config.toml
num_hidden_layers = 10
head_dim = 64
vocab_size = 8192
norm = "rmsnorm"
rope_theta = 10000.0
learning_rate = 0.00161
warmup_steps = 0
batch_tokens = [16384, 32768, 49152]
doc_mask = true
Each number is 128 + 32 x the weight over its row's rms, rounded and kept within 0 to 255. Layers, rows and columns count from 0. Numbers have three digits each. The size before them is the row's rms in percent of the matrix's.

# layer 4 MLP down (transposed), 512x384, rms 0.115, rows 28-64, columns 128-255
099:113151073155073161085096128159094150086097061105109158143144083129113129151163105096158136181078132118116127062138137143184113131102085209141112152039111126163094164121139193134131139132158098128078212088103122192142177167100134163141078156157128133097164108155137113019129209153134114109094086151087114098195108111094110127142110093071096101155122158092134120138101103187071155076121
102:172153114108175162187073112036100167057089150136095143104135161149129119101131160163167166088207112196092156113135094090091074113134140153143119171170107142108089116153142110135158147149143171162091142128115147187093171092127180067145132098163137144108126125160139128182151082086127145136117104105155099130119170089115127060117134106177091138108110142130075113149194124095143173109084
096:078097163117114120143129122020170141177120137139155150127165129099134204190115141101153079094087088150153142108096149095132104137148094163153105117133058095120118128070102133145142178116119136140098150114168077161110118145169100157086177115138128208122117124128076155149169147143108159090147044123140173096088146206119147122125137127074180136115120104101129164102140071090150095051120
098:134111076146138112148110101125121172125156152063162075147103131112134129144147174174151139117121124117093197125153094129134173171109139154096087154145126096134115099113111158141131151144124097125155146114157159113175151026043104131093101175170081106131093134053138108099126138124182166074112188110141111017077102157114127097171081121142127132091151047143119132108108140136089093112076
099:147122147136098127174128132114072102116181100205129134067119157089105090142119150137112138111145161152134175154132134121127100130091169184139125187132072111063156110155183128155105166141150106117166130084163100121063124156139114183154075127187188137130114124098105075157081169186186086117111153084151124148175084125206202143149157084140081092153150121157111093119056160079111180121159
092:169097123151174115081102125205081098159139112120095135151178135145163122123153151167175117102069110127205140171174128147193126144105176130092148126129118064161103139164129123058141158137147150135142104139180092183110083160151091172139171094128140111133113101145148145150109130117123103065057105163054133190080091121104113091170146105135111085113125131120091047118117111161151158124187
102:131093148120130159117082128115052125127141093098097111125155151186149097108176079130051121162036090130175112200189100129145190212126086151178137207151085159102163131164167167133096112095099097113162175105197074121139130162154128125134145149110141167102132127095145120166108110170142131145096116144102061085116120158092176115134174155155148132102130147149137093133140141119124123124119
105:116163155133123127194024119121100100157127144135148105079147120109097165107098205136141088146127140135127140081154110112133111162139103133169197099143109083141120154070154156132167135136119088149129113112128105104149110110101113185112177131124127142152119148124152194129070148148128087157052102147192126141127145189115124153131111091149145141178124145131156110107154116174078117149093
093:150114103140174156085137127150168109131091166069148114085178091089181121127107126076156108157117149099147201120129153093113086083145062128145186093107084212168105097167150130135153161081175091175126147092136146112069133082160222121083161136155114106145076133114150142200148111083115105110173168109082155080128159104146109197150086142154112114068124084177088099118102115170090098139088
098:120140074180112167148216184126158181124082115072163095127124130124114158152144102131137088137113151069146125088119170149168132134131138131159117096087129117174120166113154155143105180195124098097134084080111125144091122107096150190099123129138144091115124145139165148161098120130129099169140113140148107082191127169114125058116112067128145146123081089095130109104152162130108159158113
102:150085210112193117145050131172107115069110154141135123130060125150102126126187126185112108116145136124078106180196041135127089143150131132107154146120153146124152138111162140091118163151190111092126172138129125115105174118191182128239170119114118120094096100113120079090163067095162132130172117176103155152118121144056167141100107177155048090134160166087186112138135118076106141124144
098:138159127119124135169130172121113138138170103131133209103095128138174146150123107128148056107069147100085137128108108130099130086098112114026123133117114179104102181078124133165086128140120119144127146131091108095065149156063123191167151159153148108151130115121154130021104109138189137115103117147084084151112107072158152140113142139140038157111192077138089093147132128164123180103228
105:171160084074147149139113104139061121120156170136104118127091121137191135123127094140154164121094130096121085146086078193167060057127129161145079147169194155117056161161116144151102100137099117152128096118171091142143140161086081069175122125118157199150179101084086155100111140122086108139128184117107086116164148117140137129163129161198093123148126105106114120131136113109146114125158
098:154209134100116093133080108131142149121067118131111069155121095079078112143114171150134128137135104135202101054102108058149131178122144135145134144107169160092167116130114117149104148093102147153112140094174129140076170139155169125085132140138139149114121090131161106125117094143126152152113182155085136155120111129085116140136101117120153172066125168148156064088140104185138072102121
100:125108135171148167104158100133152147156156093175113140188140141111154127045096126132073135174156126199122083094059077152119127109126111130133144139164115100142115129153147094174109043158091163137175107085118098129142117081113096076162132170091111184179157173158123120185124179103169173116105117148115134148099127124145102146116132229127117113109132105142119148190143135116167088145117
097:152101217077199114169142156151144102108128120134097105173115113079133088103157148116146100107133101152160091166163115105165132116166146083123091139141110145154162154104109172120155051116121183130144117080193168140128156099145158133107199122083148150117166122139118119161142111175152147105167148162115137040134075105126164156079112165165123169141086127149147141129125211087096110113127
097:116112075149122134172135082182144189160117151160146105167173211084139112120135184102066127153112077078118118122172138162098196156150160129050065143097077132169113158154151159089204150134154126080146119184127142125131126136100123152160135161154137024161131071131161159155116099189124163149083168120125157171088136156109182149065082140126154158138130102110156101113148131150113182154140
110:118126095163220160194085115095105100129122143182189114107145091106150110137111138132110162183161093161104092068139172176116127163097185145096100144171164168140138147182080179142147128156082134073095155118132129160054127103107120079097119123188195122157166058152154064181155113145100128066109122156141103171121182098148125091180197093111130103176104175100192114106129127082183126124105
102:136138096129122147131093099129151103175207131141062133088131177087127121134184173143170134102156153109114143137153173102164110180173083077133120070157126127063117112161118031156104112118103165140130071156096119154087159180138214096137165140106125107123123123091146114117025113172135115126113130121117133152128155099142096151115169157162121136073146104181181087131182145188146087136144
097:148131119116108126083126097130107167111141087154200143163129154108135132127109128105079088098144128120139076192086118121128116139201156124093155109137065114153130128101102156176148107157167148145167151127199116150107172099127093085125105164112142096135089158134152131082121123143186143098128163152128091123140149187111092113083124117194140167156151171159130139161181164167189080114122
104:105066212179124138144135139167124170160158097154132155095099106114104127187135125115160047103133148156094156122185189169109143158137119127168168136145064108122100125089124104152092144066147155131058197098158107149141151112131104153111136139192118152134111162118061092157111125123108109158090142082112120099099174121159143116144157165164108156144127110162112130091078083153109152156066
102:148059089184096093125134163197136089119128049083156127081236110127133183109086145115154115103099163123099131160111098082147147085154165145136158142124094094086184092160167156152183126125112171144127148157141150088130131148192128102114133181123201165146128146093124101110102121113187138203110124098152130075160113092087100181114143165091160124091217109096150166096179132181116152139173
089:098113121149127162140131111110115160133115121133121174119137097122099079140122131125119207109117112102146118093105162171107053148117091126172187087176170105193088112170194148146148146172161072032126084122128139127120191155134108117102187125085090106165100137123108135178140093128106173071094158158102142077117118101142110142083125141123094077185113129094085104117131108223187098117124
101:074194139138099122129153092089081159164127154162114072140123129112182069134113123098058129135047111149142104105102176077103162144143124141212109081112149152076107089153138170114135078102157110136112117101149155152142141080147108109159138121147160188163115113147111122112115095124144183161159089157165097162127113120166066091118125084109051164120156099119146099118115167103093110135118
099:116130154107158160145131154058129124136161183172134127069200108148066131118178125100091178126151161134137150178087137144158050171120152136110060115100143125117159131094084133147120158116156104180160112133154107125140107200116116158093113112102163124115125139167108130168166097082076095108111141096145117158131098160179115143093099178128095107084095124119177075114145098058129056070169
095:139100181061106122143139133127095112176191135144139103104126135141132143091107097114140104121195164050139154152126120132136180144142174145178080149108126137130147073151153120155073146132103186121138045166141075084123113141130067180147144177109163106130125129109119160177144105165154163114195112155121082161081176136152181102142168109148086104110116061169100175137108152105163119130138
102:126105043184150106124108140132117159113134093173100090118110128100107108145114098149109128146137152133111142102093086180177112073130077106140136128152158141073129069171081111136140099103197162154122159133183132140163128125218167128148069158078180146109122157142168118158140136149078118159139175176135146207144113097128198104138121069096166114127195144190101143085147164184107157143113
117:111097089136156111123059159121122111149141099132040147122129173153081104097077145119130149178092096140181141163084135140122139107121105132160144122063142155165129087170169120107131113161184145101133064181116147131127113165072131143145096095066122107100142097091104125104215129157158136133158131093124143172174150107135103126150117150108152188162127096211111135120090090124128125117121
102:100170191060152095100110126117085083102093164129126158146184100127143076175114147159133093102129078114130113170163125096077149135101064091183202165133130173100185089145190162099096138158174051092105144141140140152183135168179144171143123186128071113088121147095093143069147134121123130136180111135108166099089121143118114137171138095097136144111171091134126082129102102190172133154131
103:154143115140126107127086182078057122185132100173120175097128140178176112106126098154111121122095102069175089150144129124130149116116135143146174085182174122075119122148093186129091158115171180130114146097072090189104123149162092124134120065154135158088138160137175117066153127134143162124060128110078156143146128119130128174120163131129128122114093134101173124090123132158055149076138
097:097166106110093151182138138164095192155120182147090083116073155126121152095139133157155171086097165123145121123198155146071094196146196117107129138136125149113140193129101127107176098116094221167134157140090175112136185150155126120113144106134157157141134116119105095123125154155159190090084113140073049113064089139143123127108134097102144092103126125134134168159103136128098140093143
099:156113074151130121160114072125120126197119143105138142105105123081142189175072109105102108132179207158136132079061096153086146114118116102143117110113193137115187131082176114200126128105078119150155097107127133121181107052102107104144186104118080114144169179109129128138162107116108171111126125149121131182110100131167149142170106177141179170097105188175119147098122137091148136095136
107:180146046123123125093185077132127089114129161087116157148171083092130120161137113134139128150094158106073161160130094125079111101141079097125123104120176148146126163115168134058162102192105129123198201119183168123114119161148068093113096093092133139062079151138188068160020129116096091137167104114088110142165137136121085148156106125168129089128125124126146121105072084111154147144127
102:125140091133106039121128124078113068134149142097158141123138082142053092185140173144143159135152110106170063130070142143175092143119134129149121067212150164112170101086096158138083167094126076171109060162134101131111088129165111114143160184172224127036144089130077153140110104117130141148118078102144098157108137107118147132164139131174147152098098139130166066144063084151154110157142
106:150143125146167100111169091125140124082111180073117116011135143144139164071141141118131103077158095178149181121137099109108168141067136113086123096099178110150172092124132129114141143145116149186127165094105188135111085108165127101133137170162085094177080117129193134127085094138148070129139119164130146132132135119092137113155126072130138109148156103129140094102135125076057154083102
097:121161101127131164132124130164101170069187150097140107171079150134140203121133045115099140115067144099160108143138047071101149107108090158081157143157184095088129154155151143136088097112120105159193178151157078156103138126111140135208119167124097108143129122119088151101152148131116090154141168119138110113139164130147161090132136132120107139073137137068126145189076172127126144125111
101:102133098063139146167109165137129095080108108102117132100106131162070179207115153158183144103118121134155095076127080127107113149154110166113152134188127140067110121118084155119135193189120151088062138151171125142143064118121082163095124136140130111176140158163134117137159117108090144148099116126117134159137110114177150151160150186155127152147110136116172161099120129125123077112139
# layer 4 MLP gate, 512x384, rms 0.112, rows 29-64, columns 128-255
104:117127087110107115181089092159111120168114152094088138130113185136150090112119150188107141216153099120167191171110149139143159172105149169115144077139080042096127126106098128089100075139153119153156116175162197092102091149146163076120132143141188148099135125187142097102175095090151121148143118170090094113043115182060163146127150111146080095147171162154149106167100126106222095087123
097:135093043099145150105079108161076130116119092104092074136158125105100101128145100138132146164114087173116105098134078153178111138113128181092176106111124122157142127167149090126103100112126124142139166113177128129151102111100115120139130190167172084129155077118190142130130138108017162139096131135072087124128074128147098159103038196156108099180088128137175092129131072083163131155082
102:169113126120131116219135131149152123175148130135168136120081172121146146078113085146147154157099168135139104153099146070080100092138154086122159095104116125146094111084147130095128105173127147067122071153110154064124164191128099137146098087102115137146114150137124118131126104135105124052105170101156125169094092113055154086130128105127142133068109143085134165145125151099150154179184
101:171125103179089160132185098181124082115105099136131172144139086134151161110135126132098138151129166121119019148159108134081106159106134123113117156117079073083137128109190048160103106087161088133209138121122108119147107146061106140122099107191173145137117176121079144144115112088119116150139137094170131174124147105120108157109184127086136179137118163159142135099141133128062106097083
102:128152139171078150099104126130123153125139144153096168123131098178108112138200141127165055117127081145155139149124116116186072066091085106164142048120072118142129164198135144157124171098131107151105066131150095119091197143069158118133157110143108093076135085159089147108109110176162126125073087146093093166123087143121102043181119098096103140162096193108121095131146083082090134173124
100:159173129138146124120088119161135129104091113092074114201116103077123122137151124080169135142061110119140122169113147169119174159130155121110093149123077139207085155139073075139119075110148111158126121112120129091110155124154054125125174073162119123125226041147091126125096153118114104103101184141128154147132108131115089097137118162195118129083087111143127120062144149158132082086165
099:140131231186117120143160150129099130143153168075156112092127110185140124131095098079106072194133086152120174083136057198121116133089109147110158105136110103101122150110116158132127161108120081092090163130106110123151137144090173088130107079100088137090056078162165170061204130106170130106097169143177088122128086158062146161085126089078111130119121136135159148094098109169088161151162
098:083113089132135137140155116096084188145166119233130118160119188059120117098122087119105181142161099098130165112137117111177101112063124150173152111137180127102131053111209210155081095136134111121173104127119214138120123084105117137123089110145148112130130138081098105124190100063109047117104104127102129147147170126094117166104171154161124160174115125122113093166132092111090110138094
096:144123128104116144182172140111207152143115142172060105172097139138096180116105145097155115133090172137144137145138106133182116101084138093146102064138134173107163186113182129104128141165121124079126108102103151105063087145174118130179109128072174143099165054135101101122071068156075164158117090124087119070120154133093139181081149170178100116140146116162151104126154150103085126118112
102:170162184112082160128178158143167135089116213111148168180140061143104131175120114132178123093138091156152120129104131130146068179122152115183132143118078117111133182132152124186142104078118153120093089070163127175095163132066152158094191092098124112117103151146152101171075085084166111103128109125095072133130069132107132107082122098183087164186160119164098192076154132182129134114188
099:189140136153127151138144173042115144129135172188122135171127167109123154163090139133080090142124179104175087159159107108161081081158100102086131182148063159148044133112091098099115109195086206141131140129126135175154141072171131114158080136125127121087129145165068124051166104189095124111116149137154120139077122146102103086173149075130084138100122157159132131136151088158161096154133
105:114152180139144123061121162117098169039134140125128111120100161228175107139142147116138112130136164063149036114125125081115157179154132088066120118076159059111166155130127178166109128125094136131140128149131098079118118155147147158100077161128094153140129131141146092080144172117158149111146084177147134108150101172179170112139159149140117110081156123130135082121083184098146158106137
099:102111173060108122147114113116099127114140116168171126083172104147086166123149211153127177143079155093095121119156140152124108136131133113079156128102118105175148119087142118116178134142093142123123175161105145100177035105213120118117132116051141100152108134154149094134119115140174120066094161118057122123150125077099114140133139109134109117174118132178114145122123149100166111174178
101:114105139142133137184075137152134160114169174115143085125097123085158191113129077080115115131156148074102142125085101089116104152119138114097113174094045140100150099089171101122129140140130096153098187109072138115125149147150056116106132089129118095124139167106132116100139085106151085088148142119087070100107162055140095115090190145137119105102115137151151160036094146134110137101160
100:085169115144139143122137168174154144079140128094136161134108164167109111117156089144155104142163060139130122133124101124133155165146123150134113126163161131104163152145096087120142127162159097134127147076126196087135092106106132128177180101102184182162146121093075112167172120079138135115102135129153112123140129068159093104096143140127189092086056177146160141184100146155147112120111
098:108116134095150119095132131159131167126138127127136175078085174100142142106094179133159122160126133166148120084144120150170071146130159146124108101087150152116113121166064103108139137140134195153167109072148139115066156107145109131116118084074112101170164158112161111144109120166127137135080163094121072137111099069131141121119109152142095105111084150073154127102151107131129136168122
107:126097116128111177109119087078179149099116131097129108156127088084164131089128105093185101152113102135152165153135108081143130101041103156131146106121141142108153124106131187090115128189094130124106112115135153174068188064114147137129151131088127144084148091164104151146159058151103146071109118125132164095145097160205117050130149078108071137109117133145079076113116102122204194131092
101:098132116099081115126077091142113139099149138111128152098175196096158169105066090042132138151094120223079098114123086116087109169134121164149103149154121142171134152115063099146121135172118157148088122132127099155104114125070101120103093157097105123092134128167175172126150171065128162143143102128141152069121122146175166164124147120114106119150130132118087169164129125133057123096155
098:165091202108113158114166116145131153142103110139060103137166124150149111153125151142100087113151147136131197140148101165162117121065156120181154109185148118118123125078135131122171150157115085116109195148089123072151180157114130102117165154161088119159157177095123124163071128124093118086126125093131120134155098143110123139126099119130141127074054103141133159157155174069117139153075
101:093145147131099138131150103124195146146135158128115080234221114095190176113158113099138112137210096089163087116113166120115153162127109116120132110183147185063093183113115180169134128163132137106174156136115140129145120165155138122102165113161100169118167105136119197137124095138164113153077080139151138178090173171080095133124135113083114086141075115170132111140123180139141160135131
101:125065132108169178162125156151126112146113141109174074035109177163121152140076122128106108062160160112109108111125155074059111136079118102121113100117146154090138119166117163125136124109124117112062138077113058098121193147125168148048166134087149153075157141132159105118098149157136162129183079112069148050106109068150160169093186134139143146126114110169118161099161073097175128127103
089:153094148153147140138140141129131116097156078077190133106122209089131125095121086095106104183136083157124134114132121130136157136172170124089151244106056120097069142135129082078133171163165133163121087129182116101148120087096104086156121118100156109143148068140168105107114157148146141152152161116035095157046139175164106042086084116109179120086112192156091053139171128110084072172151
103:150097107128160116113114177135122164095151092152097103168124180133096121193117102071066136056135126138148101127183123155136081073139113155135130120118125092140135153107116148110172151173129144160099134083173132122130100129109079064080127114184132181045174143119178199173130116109082157118130126089112118071120125138122157151170130154180157145172097211172172164088125095099182080109141
096:145087152120156187111176151102115121131135120095163139129155165104137148077161105079152183084131111105145161105094156057136077157072114151072158132027054179181085162123133088097164188139090114136097169146173122104136122176082129110173129111111130149116122137067178101110084159146133147132117138123120060144157112114128141157088125159090117103152188063109149108079087124137058159082134
095:086101097167046101183160118131148112118171088091113171119079160164129120141107183107120118116107085112115145218136150104123123120114170106115097140180104139123071164115128135158145160078158147133154164116190132159168119093117113170089138137134100192079158170158102128105139076166161153062158102165141072149121107094138129136094173155148134088105126129115114153096128129122136142181094
105:105146147124107104137109115165097139144101129085123132152151166088116201107109106191134186133162189118169101118158116127142114081140127107198147167103116164130125116096137118167094141106105116101125201129121136107095128145129135120127153102102128087130121164175095144136142109144090185130136118113130090134142162148120127070159140146117101116181145173135134131167125124130136075120117
112:110146166139087125167070143086087101143127148147114114165110104130141146139094104086128106093139100112147147151129125126053094148137205119133196124135137183133183156078193136136163136155138126167077155192108129139076123119080124155140102148152135176101172110101117167114158125084182078108109066106133160141084137135114159136115125143126144151044095113147133170096092091180129102107133
100:156108155126061101139093130133134094168089047195116080085112116125121143107128121105107158127150172123115107115153083148112143126131138114148147082168135168138142113100095104118134104152139143173133111066125095139102118206173186097047139196145124161097124133194118123087145141179165119115106134146116077151122170122093128108170134113133159169164148104166156134120134176135109117143131
107:171172133094147158121181133118116133081178109125196089150091121118130128097109114088117136073105116107174180069128117068145128122137097110098199096141123155143139081101186163130104142118123079113119147147157125152102107145138174060139061105085169148118172107086159113114139106127123136150139134109131131158197216150089141124085130121173130197113136105150143105083151111199118142093120
099:104133111155120128095120094161093161155132091125161178122131096112114132054138145157107106093171133170161126129116090088080138133124159197067155135134073145124062170093106200111163149153130164122081138161099182131150188096110157151086100108114132123161095108105109117098118083161148171116154096099108098109199095199097179180106170176149131124141160172118194074161175150061130155131173
101:147116195143102146127119151091143199085113133112031123104126100115149098108116090133186167110146131126170137175124134120152104161094160085133141091079085090129130177151061140159128161149106109113155144115118193129104116105097116111103160146182120135156127117129128117119139158118178163106102107174134116130162187133173132128149126125104136143044077145077147131097084140132172155150114
103:118131145098134092116054143179145151138175118166080099122147118158139126109156056116109101115109072171216171195126111162122101148093170129087191078151152134115123154146125182128079133203151107139065114093068107127122143111109105113161119097111108123085129124065156109103144157148102149159149132136134109093127145116111111071142159116141093197149092107157095170090174132111079138151108
105:111129145078077110162121157120134170100098102117154119130112132105158097147148148142093122121126162142202159105166053116169073161245152124092171062121161074176164097173113126154084171143179171225149138057180149102168165105138165070135132120161094117131108061080184093084106187133126158077127162116084131157115129108105088115184148137073184096167159086159048125149102126130136125138146
100:113127117087118116127138172103097103113183092167110111109086112122079114178127135097061212135131140131062117145126146139163139136139141047149129134123143165109165099150110161092131142131139144146132116146134143135115112152127112174113113164125117103092134105111116154101180086090098130082154115166127153097135100106133094127156096123165119167155031190127142147178116144062162158160213
097:177120114157104218143095166128121093083158173098116119086086131113146195136118131108147129164107079129169108122140141125090123155128116153142064167114130110140141207127123098132079085107113112173133164142141174060130190117124121130107153161128117103080076200134055151093194102124152173091130149192118155107143136146115165113138109121132132112155135153177089173122135168120125081096103
101:131114130143101134093129127069117102167091078168138065179051124182142134215173146087075157114109142155143167120087097104165107123187037168102064180155069188103124151067096112111087103127178116102127149135076110133104090115088143146113087108167102118120129134102108124147132095125164143127139101120061130095173160147121125143075198178134144117068154123149155184124114129179119116100154
# layer 4 MLP up, 512x384, rms 0.121, rows 29-64, columns 128-255
102:121124090134104164110113063145146097143127042153093083169157093108091139062150154138176110133191177140139168150105207132121181157123149085120145116163165129049167141108135156153176128100103126190103146155164118127113103100186144089163115170108146139170172089136058156129123141133124077168123121145131179066168164153120162084108121084117129175119115109182104126131071138107109128063116
094:104124114185122104151124150099182162100090100173143193141126098125108182114188112149096090119179094182110125089124156095104130118160135158132113077125161069132146136160121177154162142115135115072097177145166113155166129120064089141067135120125111126109131160137164155148123125157155108098158083100131125181137154121101098148121160132140204227077158036105091147087152152155178101087104
098:121121182074131159144149111090122166126086126115116117115103167174091079142154085133125154111198134107133109104086136154103109112107139095146113126080155130155060169131173131098153159123143122055181117123131170133171112114117060104047116136152112175114082068132089129222157117117143105119135170174128111092161129165133112098158135113123169116128102136154162127128178153215114167151148
103:121127135133088144083193138125154141110132130129115088136121077091140104150052090147125148135171109130089121100129097097133110079181234152168193186057105080136199116130075089110120162081093022103168152138147140168118077108129148174122073147110113146128130115200154090125142146138101125121103085137118141101127117123159120092103135110143168132132151142136095079061130132091109058128132
096:127132147160124090137149134164150080138221123121156117126167196123122093104076138097131128094159130151115162161130198130144139157106131100134161153146070154156097101115136081163151117117152107177123135192163059119029141088090095157127098071163077078091131136141097137136125159130153178141134093138126132155093167133159124097170097139152118159102119191119159084066147063160180201193136
098:133125157108110128136161136139157143190150170137152144154176115133125091119180078160116133144116106140137127128115165142133151065118095133112060091137086095105146165119116079088135187114119198082125088122139143124138148167158151124084104136097108165145109140185138138105124065109151107119105079131199123158149135095103164116128099117081204072118110140174148046129140052135077138122097
100:077128117175114119119168170095128088081098176128098147119108197150136119086095121165111131172113160110132149140152075118155163122082122117102148068103155122114117117145074142114144158096125154134119170078178079142172146101144096131090135111216142125169067166143125183125096080057097135090152183127073119165181120110126156111132106116059164105161130136170170128162114189081108164138146
091:148063065115142103124089101147112158074140110126147090170138115102155168122099069103127107112122126147113118112131141132113136126107136087125192150124159152129165166130165172081157074156156111092108150126124138119132113133118116199132132158062131186125165150189090114115141125135088147106155096102120106133088135125146097135144148140141125164167125143129133125169124136125122176097038
098:115088144087126141096124191102168118153095165071098180158090122128132144143062145149144161195139103144114118095140055139137100174147114089121094100117166162160139168135132066074069140110120140078119134095097092134122193110118145172077132183093118106133151133132157076157027154107172150194127147106122148203114109162126143136128091128199134141070121126138132095167127116115164131100091
103:106105096170086098090080145122177100146139170117072095118105120084134175115127128083117174145128138162174091094084143118059097055049139099168152132129113106138144114181169139147102157182120158143021167093167076116143094084068118152131087159191134105139148157147144131162114169081172095162170124059113130121137135116103071164145083113122137073109140135118074128139159163121154133153094
098:127108170090095142083128166107118151139179170147125114141135061124151165143141159158201128133074163119202133118170126131153090193155139138052133119101156114170140175144159144065125159101091121188156166139152115134107155178130102166123187138125153098130121177096101147065121126137095151137136148157169120159095073189143159143090150182106129099098071093186103186114080111079116099106162
100:138113128127116070127117178091133129103132136140087149144127103246140033084150124113110137160093143143105085118141115082108130102134130056117149144161146050143128089149098168115170161133104160070117138174165138079151168076110173070113150072140138085104101170156163144148101110103109138084128081181092087122100131097095166205095188127149137125064143134146097147079101111145215131118121
101:120111118087147154041144180120157139136159136134149149085114149117089150130150072055160093129124175224113117117088148122125101159109056106186181114150119170121142145104161139148181120121099114086113129084117159100131141105083068199108090177149129167155104123132176112101143143170185128132173187091145133075076096136187126101049096136100119109146139132144100139134086114103114181127099
100:080152161150062100078139090114129143110115115114167112143112157138120096148137107096106069121070143190144130149099100097080150120097167131152103072132123127134132108196129123144088103161137115156154083116136155138102165100144188094140121091157162197101076122105074087135131139145151131156135138086137166119072122111168143145081145172166183141143109121121092150126180102138119127123111
102:125173092064098096203084173174179229141190091142076146133132101145119087165114134112170161134142145070107189207087132112084145098102098089183136086177109191127112152136175150153135171102129070095132171136080182074154178177140093132124174082083137134094137123114077130136142123109115091194099106083139137101159071093078107130132142113172111108102107104160135127151170144100086103104127
091:104105122144148199161159082088145161100135168117158102117073136089118146140145156128098148150129175119151194146117146145141097124126079127098108095180079112128113156112103173088135136089181080086163143118127191186146089120101069065141121126130173095127096123158145118124184089161108177143139133084144157110120118148140203109182160170114134126153162095124115101156108120105186130133141
105:097090084146120118143136112158155085145173114093095159127061110141118165112120118119087169165100095089117088084081176115157101126118142111119206122143114161090153081160128120140157111126137161123172077150134118132128170112093155124076086225199131105113117128126144095127155225094143148126128106159145134133131094148161084100087086123130125127195110136112142152147112118116169114206098
098:166131099137118125161043142087102077134091094122098148111134142124158160156124125186114099107155126089169136138147087146100113120139129102091100126110126095181118178206097133145129120099148119207177132106179131144128127110090134145112152113146107145119119072120130126150131061118108122163082149167163146116125117145121103163105080042120122137108078171111066067136164094129114145140064
098:096059170142162129122139153146044089139083129157102119086162122103142139148130180135119113164141168083086111091149153133091133124110107129054144108125052170050134113147090158158083102085048106149162142155083137178127129106112117150099119104125109115134116136142089170121127142108103188123166142075145192133091132156173156106150139163062177090137141127102127154153127161168147175149095
097:165117099148080153105127127149106164097105159174120106114104081118116113115125144135133191159118132162098192179134178117072112169106164110110116142136136121105110125167096168087116139133118095098120135130143126197140080124148174110101123136121107138099139128166220106140144116102125111114062097137166127111134156101138145155146133126147085097142172084143185131098095115175171136162134
103:155159088151145111112107108129112155110133153102127139151160059025179164160113093175159104101146177158088112143131149150139142087102149122113129158101169221126177104168098133097089123184134087178103113124111113147142098149084176152096111114156108137116157155132068156148060127152176088124200105115084148103158096138111096080157155101106088141143118132163149149114191095103111131099053
092:164087089119127171188126143120143149109142108056178095129126197073133107099153113162166108130198063150163099131056176109135184144160114132138110162119072159112076133141217062145121186179156151163187087088187161111133130100115130089185144128103121175147123150119110124128148142066168169108156120093138085138102152166123180062043036093079144125121113139161114070155160100107098087116142
104:145146130214146168171144120093102114120116180126109160103105138147135150156071145106088148181112160139142130130079157187099107164159136132142131106079106103119107086135087082161190131097103134094063090134138149101149163164105091122123154106129103129144117144070117092095153108097141068178119156132155160150160070152063111117099140139146120182146113138086116090156054155181139119160141
097:107076116136183116099109152134078120123166066134163090065114124095082154069155147115198121187133216118137161099152127137143111128044166132116172094070091146132089078121119115066143171111077100163128120195144149116136163128168107149130071127142108170172104169130127153134110123174145174135179112145137085144173142111093122101094143136117113145141181135083060115131195093145098156123129
095:155158148123167092183102159147051123126115137153082090110153096142153130123160075089080130101106169132128157084165093094170140145071136142095123094137132077157130117137119107176139121121125102198088137121118071105105067202145136109100101128127182127161134121164093158151111120112110110112186114212134164102136093097095102112099148162151112135101158099124135170107152154100128151059129
101:122118183116168141114097184132101163201152093166143088093114112165114099160171093068140173101133109091104068090166166130160144125128161135061101149116103130152152142144147164088154124151148208134163172173150124157131130103179185127120150113126163130169149115136114152131156101162174196150145127125131101045183150138107192130117120108130108173121065090092105149154111137128177153111162
121:122100157136145108124122132123159092131139152120073139079149133114119118111117131132157142131096114147135164111143115085089156115091155092131198122132168121170163142126145116137134081115059182122078139103115131192118118134067125167119097132170097080138166115086101166142132151097187147125120079137092138121080164114125117158108123169097124120091133156150166146098134151129122079144102
098:089115123197102111155125120119104085141162180120153162154177103128083182156129086129069018208100090132186084162129159163153181095156147107104142120130152125075060135145151103133156141123134114110134095096107178137146064122137090155111166114099115120126164149189116160170109185142129122119090130108094123169173159111111145147155122125077147178124209130130120107159146151175085107141134
105:080127163127204163125095144158133119102087118097090133100075118068089103160096110137120124082074095091172170061172162117153121132151122176131142043114136133136071054201110080191074151173153102108136079093123110158157146110112103094083168122130127102132104162183134149137130115120149131085142163109105080127136183124116076138073167189127109099131137102138097125116083139122153154159101
095:144157088088136152089210096113142163098167157097096090120125108143097138130137124223151130131101125098147143119147070169100139165113153102141129093134106155103085129115121161171044131201124153113095147125126089120110108111100079171103215030133102050166210167126124104131099118180127073146081086059079085080117139134100130149120161136160165124119157179091147158145128146153119188107145
102:100142135102117097104101106143058086066189149054166128102120111121121098098157120056153077182122093106162138119123110151246155113179115096138127124091135116177171111026124106091154157157132141123131166163119145097146121108114191106156197145168043112138136088134080128190120023149147138136123148133132137117164108149080144146086081161140145120109155130115088137103122180111129164047107
102:084210149122138218062091135118090072105121164170065099146157113128149157151144115095095078175140107147130158121127129181144122148149125166097111039124164142126112139148129109157127059146132149195085143162182178150106165133074100086075096144137075120102059107085127121088151084083154118140137100137059167145121151163160166115148099122173098135057133077217102081137128115072134111141097
103:096086114171141115156173082176091075070134150146137137096130150136107181136128068109132105117128151147181105092131085185098139158126169121110131096115187167158117139095102147100160175124158115139126108194110099096112095160089152120119102113141054126072120174113109116133072173095105106114107164151136135121132065141124128138103168088148142094100156146158141088113115038114140085107126
098:183092136090166126098159101094115084138100137097160124071106094121116181108130081109168119143125126173186137141121096129126144119151132180133177079149131122131093113136101119123119138148115200117096116090135042087111092092137139084127112090121135048207136129081107108137087137095097105116102113100142079202149179125125150074166114104127159135124197122143147187166118119121153115129100
098:108147109128127114102170162108106200130160147105144091123074105158090198143121063148132179088143136099173099086087117197125117103141135170094179110064162179111123120220178141146087148157106106168080139191098115134087127119120148125129088136121140144150079135171183092098117165129129103124100141083122120145058127164100099107159092089123155133122117130159125096153099089184125120101112
098:124134143101143097103132160093185143072104064107135113134127156188083184114132129045107146152074104104107156117117173105096165148107141137089139108132167165135146144167111101127089156081132173131132161123101081116132163088134137126156139083135180099102109159140136144035132177098099100138134092192111116131124156141115152114102179111150125107103107132144093196082136139125141164110125